From a checkpoint of a small transformer trained on Wikipedia: untied embeddings.
Each number is 500 + 25 x the weight over the matrix's rms, rounded and kept within 0 to 999. Layers, rows and columns count from 0. Numbers have three digits each.

# layer 4 MLP down, 96x768, rms 0.33, rows 0-67, columns 96-191
465504516482531489471535477503500500534476496533492525520479490499455503482522508519499523467534447486488480465532534544482502456500514467534427472490479521518521523525478539473505531508498497518484477494451515521525452503550520524505465512478500528496522544470468466472515496505494523497
470481470525422460518501497528515458493467510484491487460488475490473479493455484540517458469462489494489522451523473538488477483467583501528485508499577502492500563439469493490473530487488480464486511509535482509458485449479486505491531505469532473484508504499488500496516522507482486492
500528509480527477513476473493504488458507494523520491496458453497489481517551481503489534487469552499491536499501523518525518449498445535485496525521522476494523474479481528476536490480519495500502517529509501492472466502526506501499511542451510529502489475484494489538505492518481550495
481489518483537528478504470475515445521546490473501503494495510536510500445484542504491483538478502507506512512473487534487454491474518510518466512488515508556493480532524474532484503525528511448488516504529481501478481494500505452524504515507472505506497512505501471469480541520470474525
514492458483547496542460447453529480492526507466478512543507470465501486506467514540455508530468506513520547533525515529473505469440511512475520545481477475483506520463513487514503496497501533507484464512494543479482517478532498505428477522475555484521494461491501488450479486506454505490
548517572496496534501456514481496505486531540545500531440489518511509520510505455466507497504490481471490469471501515478514476519510490468509486489485522470504469507471504516491491477478532503491547489490508511456527499523455570516530520508447449529492493495479483481520473484486505473527
533495566477479484521511544491532530504516493494563525498509488488503444485506493503480560453444451506489467513470495480494519538484522514488495487494508459524493482490496515465501497476484526518522483510495486511503530509491503459465510469490532484474502459499518480488496497494516468522
503509524444528516485545531549484492523540491497500483533529538469518534533463504484506522510502466453526473494507513445484481494525469481520510495540479514513500498490504524486528476498493522528515511499511479516491506474497510455467497495510486493505494511468509499463550490526477510518
458521445496506516522527547489557521478471474486485504503518472491562504506505489482512531495508525453508501505494446452483495504549529475499501498518493477513500480529503475522510513533488495510514498480530471520547552517529543488496482530546431497490511487474489506503541484470521478503
513463509484480510515486517482488549528492486516475479511482514466474509528529547530489523494500476486494470502501526469506545500493523527484495479505461502532480498502495512485499486473497558497516505499511548486519504525496498485455480541501498507520501482539517478491487516473487539547
488499455481483484525504499527505487518467494491484480541540463508476474502527506498451517525488470508506508497513492478477486503507515483496481516480520463498486467511493542512482492482491526512544491494539478496500507475521502500502536501500513480502509486449484460555526512518497525523
460523487514533517511471488565502505484469495503483503536518454514505480428497502517557540540505493517514494496505477480506498490483468489498443467494450576490538543518533518572499511491486520487500540491503509533471547502480551525492464497494492466514501471475477532535540500568545480507
492502461489532508454492502512458512504487531523475474549517546532486508518490484492462502461491495515506530489495532535493487520502512503491467544518518512485527512525474548497489544479488544515541498487475523516515492484474476510528548479491464460471511499478497488454498491506496527532
477491539495517517482516461489459516471517501467490503477525509484479501491530562478434500465496510496517501517525472506469476503513509499495524446482468497500523482484482473477498521484491476534468517500483482473502501500469502502515525479535494500502473493530484471483484494474486510444
535489547500485472443528520500566474506521505479496512479506510497475477475472489462473501519440487468498518486504522508503502488462470487490482436511535489520557497451511483486508498493468501506532539478502506532505490504503554503495479495489526550482537477503491501559432500517502469479
466492478503543505482477484476538493502523515494518440491472530502495542491533496503493503497537516499499514511494513490521449490537473514510527497513518528489533546483506489456549511516514520520487518515463495509515490520502466534464478503533433510510514498494490480438537492502501542423
469519468507529501504515488511493524484513502531503487531490495499517514493491512501509481524492554499490475510505475468457524515519501478499483525485471534499498524490446427530537560499492502502544479492487503438516501509515480514519468492521502468497505524544513486516456478451497458472
522504520476465474525506535498512525503483491480462537491481527498512514502463504498490480502524509503504500528509465502467474517486478508486477515489443491506449482480518503550483530523504515481471468510501455500508542501523511479510461526470537532527496528556473495531483514493509523458
479475529505507518499443498508508526529476494528454503510521509497521470446499515498493454503512485531507474512545519488505465452525498481518564453525453527467537541505473523564523470543521459459502532520479476485465443519464480504562522477517474483502507518469491481496457493496440499553
551464522541542456493536478470539454528506491532533461485502487518493476491516483492470488519511543419510458482518505459498525483514479496461530488498503481523563477480493503466517481532489492539509556460489524519517472511486489475490506507494478518502512501498520488474487512460534526480
465458471442483498488530473491464498474502522524497506471516506503494534485523471520481509477454487474470453475581503461507527519507498479462506494483512478502482470450486487475500509486525489518491504497484521488502463497457525466457495445489496458459509503520507473522517533490496435512
497508553545447499449506539499525499455540556496516521479470458488501518403471537488521479536429473483515506511456471508568488433482485489517446520538503487479483498472433492469494509506492483513505487494519519479516451511430507485488488476454497505512472451443500492488486478477497491494
481508433534498485553507481515478483462473469513477495475498498549479512515507476490488530453503473522536491509479507515545514540450514499453517490508516475433477521529513476469499476484481540484522484504512503500489499523485468542528558527487497502522476544507486467499536485504486534537
555477537525504527474511508547520483507512535487500492566511499505499491508491524482528503483543500535497511452473544475518508491491491471467528491490490480491529493485466539529490530507481491494447523490532493506512491493511465475525459568540489465507491471486493546487507481501485503488
496520487511531523487480511521525493471510482464481512510520482486595514508493538544474538484516497491509505470521529528571529505482453537529486475501497533505479558459530523527473481511523531498515522501507454471522514516508526483506531516525495512530485487531513493509474498495493490469
469531462511499575486476495508523465479498483515521458478476576474504510531454529500501508508547453533524475539487475499497510520498437511528515510493486531489510467557522522512538490502514540483499496507536500539464526481519545473468519464475501457500513545507513520495506499499498527519
509491477503510475491538520502536538496510528440513480477481539499505491480532461494508512539499506502534491488490501516487548506497494497505484467528481509487462481483491456472445466512494472481458479522475507471503506459507522454534514498536473506504526499474517509490523508517471531480
483490469529461498513454452467443503478538547472472505478526509519485498520511494501516520405500496517496489523522555535512462533493516488496556482527458496491529551493513440505497479503500517514514499490477478481477504493502498478531556471470473496516503508477501526499512511554496488513
491556494482516491469492496537523482538493484492480485496477512518481485556488501476465445532496484519494519537552524531502524526504489489480512544501514528472490486504499512530511489478493522487485477464533496529516480501523508508560472499474468534493494545498472488513481494525474561520
469522525454501484512517537508486516496507546503502488502493502529473504529548529535489517482543520452477501495531488463478533510487489488489519505483539465469484545497524491486536453476510515538518501494501501471522537519530465504545484504507478514489519469493509473493466498523497498501
537467512520508524558493520435497494472514550496489504477537500493506486535493528533526475484515503510511511508515498513481521531478516528526531453521526527557497526462514519501540507485533460471446523501469481498490468455529474526492486529487514484531466468498514507503493474479490500544
519495496441505544461458551521472523497479498509462546533479525524501542487492481546501492511493568529499524437516521498449523554475503508506492494507491527492504506531481525475498504513538524511499476522490511537542528495524513520503484569523505480494494481524555467508497509513542579505
563495533515518547506489526518498545472473498517515569493520499523542468477454529495484503507523485516521517477476494510505468510469498468501483503434466540489514475570503519552497458510472447503528497486486478530509545487535542493550483474550491505480520577499517510497508503473505565517
516494511500501486520488522512474514487512522485469468511538448498480494484511532510508467478521492501517482538491502495465534500510526520522519490517519472466522535516512494471511456503498501519536502514477476490423496503532529477511505460459498497517484513497511534535540525517470475522
507486548494486522452463518537484493495560493518532480512531510545463500479452491510532504498517542495491466482462487477488513501469530512519424501512529478493479511486503506538494524500488482504466494501516506556519505549513490496506477501485501505487493491496490555476498536501498516487
536497484510497510490530533457511487498465506525511499511512499502464522501488500486553492479492489484514506513534514501535520493471458494490509543482464529505494500502498510506531533496485505534510481497509494492466446567475503488540480505456520517501496524492487531526538476490498481487
496473462478482509486486520481501535529517493528559482512511530511521470487498461534511482478511483482440465535479472494504488501522501538486548514476557502479539470490511508518455461464524476478494507524501529491498482494517534501518448484503553536526520530515509486516489526507476474516
518542479520524555456499504490539493475561539492532509525461430525534520522517504506499475520511533480501447487499527550520476518525525495489508497498508508493512492509503542503506490494522541541493437499513511478498495487505545554527532492521498460484493535457468515496520516553466548488
481513487526491495507480504514491465466460572499513526461516487530493514532489491478491509544504502526504445501494510474509489506515509506505488503549505480519479483486490490504522442509498503496497497476503491541472520497489525518459465513475459497497475462481499505511485520522525486493
483485513494464440492488430539474485498498474521469522492477485497530494512493468506508491463512509501472525521497523520466511505510482517491518479514509482489511436519523494459498544505491512514499509481478485517484541544525489515480490495480522511501507563508499522507476507484501478512
498485522495488523515533512474511517480473448471507510489517535482530491480513490494537489509493489503465531496464537505474516501509479494503481498515487531555527454490528497540477463481471531519458534488553517499532536495506485511466490504494505491484457513501495470498499470490488480469
523521475574532525470518512450532514526529472489471538491503467492503466517506502466492504513502485518541494498492550539510494497518488500498531498510514528517521512515498512538495522535492514507544534505501472471523535487495483464465449482539505487492466546469503538525500480502484478464
499478520462503488506534496517498479525534502483463526499502524522447476502492513478513486524543543467500559482506514498495486463493492513510541501497518509549471466573480522492493510525507508512489500518495505457452521513510529505488474503471494508501486487516490494500502481488506500550
502467510499501488473503472501497515485512508522481516538562538488507538510512496513473516488532522533501520496436510486472499517488547515492509557488491510482515510500478495505475556501498495445478532468515531517506517480491458501532537547489497522499535520487496505457522506470500506500
448502476512490487492524509507492506505503474508519542485527532511527502459498527503521470504460514543475535491473483496500472443552488500462497525513475523497438445531495538495462468501499480500512516506523518516540487462506491535513539514529465498521531512526517508511511537552532432539
485510470468509449518521489491469497508522515476481467491467509485518504518479494512497537482490478462497511504530531492473484501502493490491535487500511484531492503507541450534531505475508488520460462511515512525506547497487503498485537561520488473509492477525486511474541512475489551488
476498502473478518524497522506496511501495489553514458537476520461497497512503476502492514461483509501466527495460481501503517513500498493510509455498500506556491477508513469504476494503497476533510495505510524519516520541497477505509472520514494512500525480513520482541501513463482511516
498494491507501439492464514478496488505542501536506485502549495493497490541468513501425493521518518470459515488513561472488508467511487488487498512499488496495467557481494517505509483496513490496519525466485504480498447524504486489475551516494481509481505495506486479492544505484508494493
525484496481528517549507461509542510468531483527523515481488518458462504497497495513537499520495511486498448486488451566446452496499495514485484510512522495483497474479501508508474471491499472494486522474511520456536475487460506515507495477529492536509512477512444551486525510500550510476
456535450479514476488498509529488521475495473522494520489440514491515479460464512484523522487555497508504524533519489535473496524534479510482482526538489493507536474533506497526470550547496539535554479518535443482540460495448517511493462531521495476504489583536552509491533484482493484468
492522506543470549509481501488491520454562509519471502520516471493486498481484485491486494476475498541499490505475467523520452428519545506521486468485561550507561493503504432498479479528526538511498468474545530551510492495485480488480502479479466449488481470455486507435509486513517480502
487515504551494457527495518520464506427474504511486528538458513474518525487493472504487479527523500467526481506495504495475562491488477496487525511494452516541510502458524445527503469519515467504511489515487482485401500501477532505471480499501516531526470505486507489521487487527508482521
497464533497493420466541484439499537487537491486511479404487480479540523525482491516531461505518519506515487465479500517559533467542492498484479513487484478493495484484521495465416483496503498480557518498519516471497459471459498520503500483440463510513519454536535496507458500547525479521
521488496572458507512478460479506481562518504489487489493493475504534516529536468501492495502467500507511440536475499492498535505468499518505486500493488534430512495508476493470430538492517489492518497524523515449482439448470449507500505506475497478509482515477477505510461505450453470559
532459473506547525513458483564459472479514506509489531530459530506524472490494450523442521542521462480491522495503484539489461523531508501509483527504518520498465469556521475489515529464495514471482486499452502518491525525508491508480492534474454538494526480504517495474507494499516466545
514557492509511441555514478503519460490461449472503534466461495522513531493571541460519483482537527534479465487509489523501507506521515475542517505494519530526480470517481479506529516509477514523529477470513478508433502497524507495511535493488522483493474532470483477543506483474538541532
520478513472498515497505511514475489507502484546498506498510511501469491514529500480523486504544481500487515488516484453530485540471490498481536518478512485487500496479528481504533550496504457525497514503480517473451503547517528508489526489455511497474477485516502486542486520486485528500
445449550487522473505511492495501514547490508496456474498478493452509489552477474507526552504456485538536501521450461526521481518500495500503466501489475475503473462491504526483491462462505498499481482521529516515513507468453482488508533483523458447497471485530513501487480499505486516604
513484469496480524485504525482518505506483505481493514510474482524553495495515476492523507522483500487529490556496508498519481465527484496502461511506486503498460477508478554511498511543503442491504516508508507500503498480521467503511448488502506537520524465526506517490520498481526482491
532503495459499508515502497505503495528485500529526495489524519490504526525544527504512491500486488481507516459489510461476535513542510527496508496503540535524495505474514482503446510494487471523503519497496505469503533467501494493508495520514482479485484503537484530514492483520498498494
453506503502463488614511501501475441496473477488502506505506494520477514508561503504486494489478478472494533533512518555494505564518510485511509490489496504509496474475460523540537533503496460526469480506476470495503489470520514508459499468505593533516472554506500498537527475526525537515
482539471484511491561480488531493494488476496473497465484479478472496516463505536506466476503518486506501549515520459452488499477499527532514506484499517470459516500504499451519504519482500419459520501507537497528547477514511477476472523514508511519516458518457478572491498477473520524483
486514523513492500439492492484509491471516519561504522494512515519526507537490532468482469496491497548494542484508508460504514489560443477510489489479477475441489501485500485496524490484454518497548500479485494495521484535497449483525497538536547465484492493497504519480470506480503500511
519525497557462450463549499480509480522514493482531477495511517515498529507487522491473532494484506479487470494540466501476521474506535479466509537479546479505537470486532500513467487456497524501483508489504501469513529563501447467478520527515508500481489531502486487475557516508488519457
500511529454489493459468497487492538485506511512479504491478481504505487494518508518521550469477514503502511464527498470505466462491467506479503453493464531511459511503517488491507503516504523469487497484476483488484505448460542511506532496506500508514483520495510487486464493507484482500
492462499443476496511469464493499477457463528497569500541498494526501474506513499491544501518561515511460503527488469493505492535531476470500481515500449491471459523449497488492478488523469526507524499483498508490490480515530559516515503526547493521482482472502484497496493492474514477506
475505476498504465528483531493487496527508458492477496567506496479467457501481497494533449508483483525494516475495522502530476529486554491504540522450516503456477498485507480538483478476517522509487521500442517510483543500472491560489436525496476439482503513522478470542510515509539480477
531532458535523474512485561478518476540512519504504482475501491526520490478486447481490500411500525511480524520523499469447534490539524482497478505467500461457476517491531469502496478456491477487451455487486501511535500522503495535461534508534526445476505490478505516417531519538491460491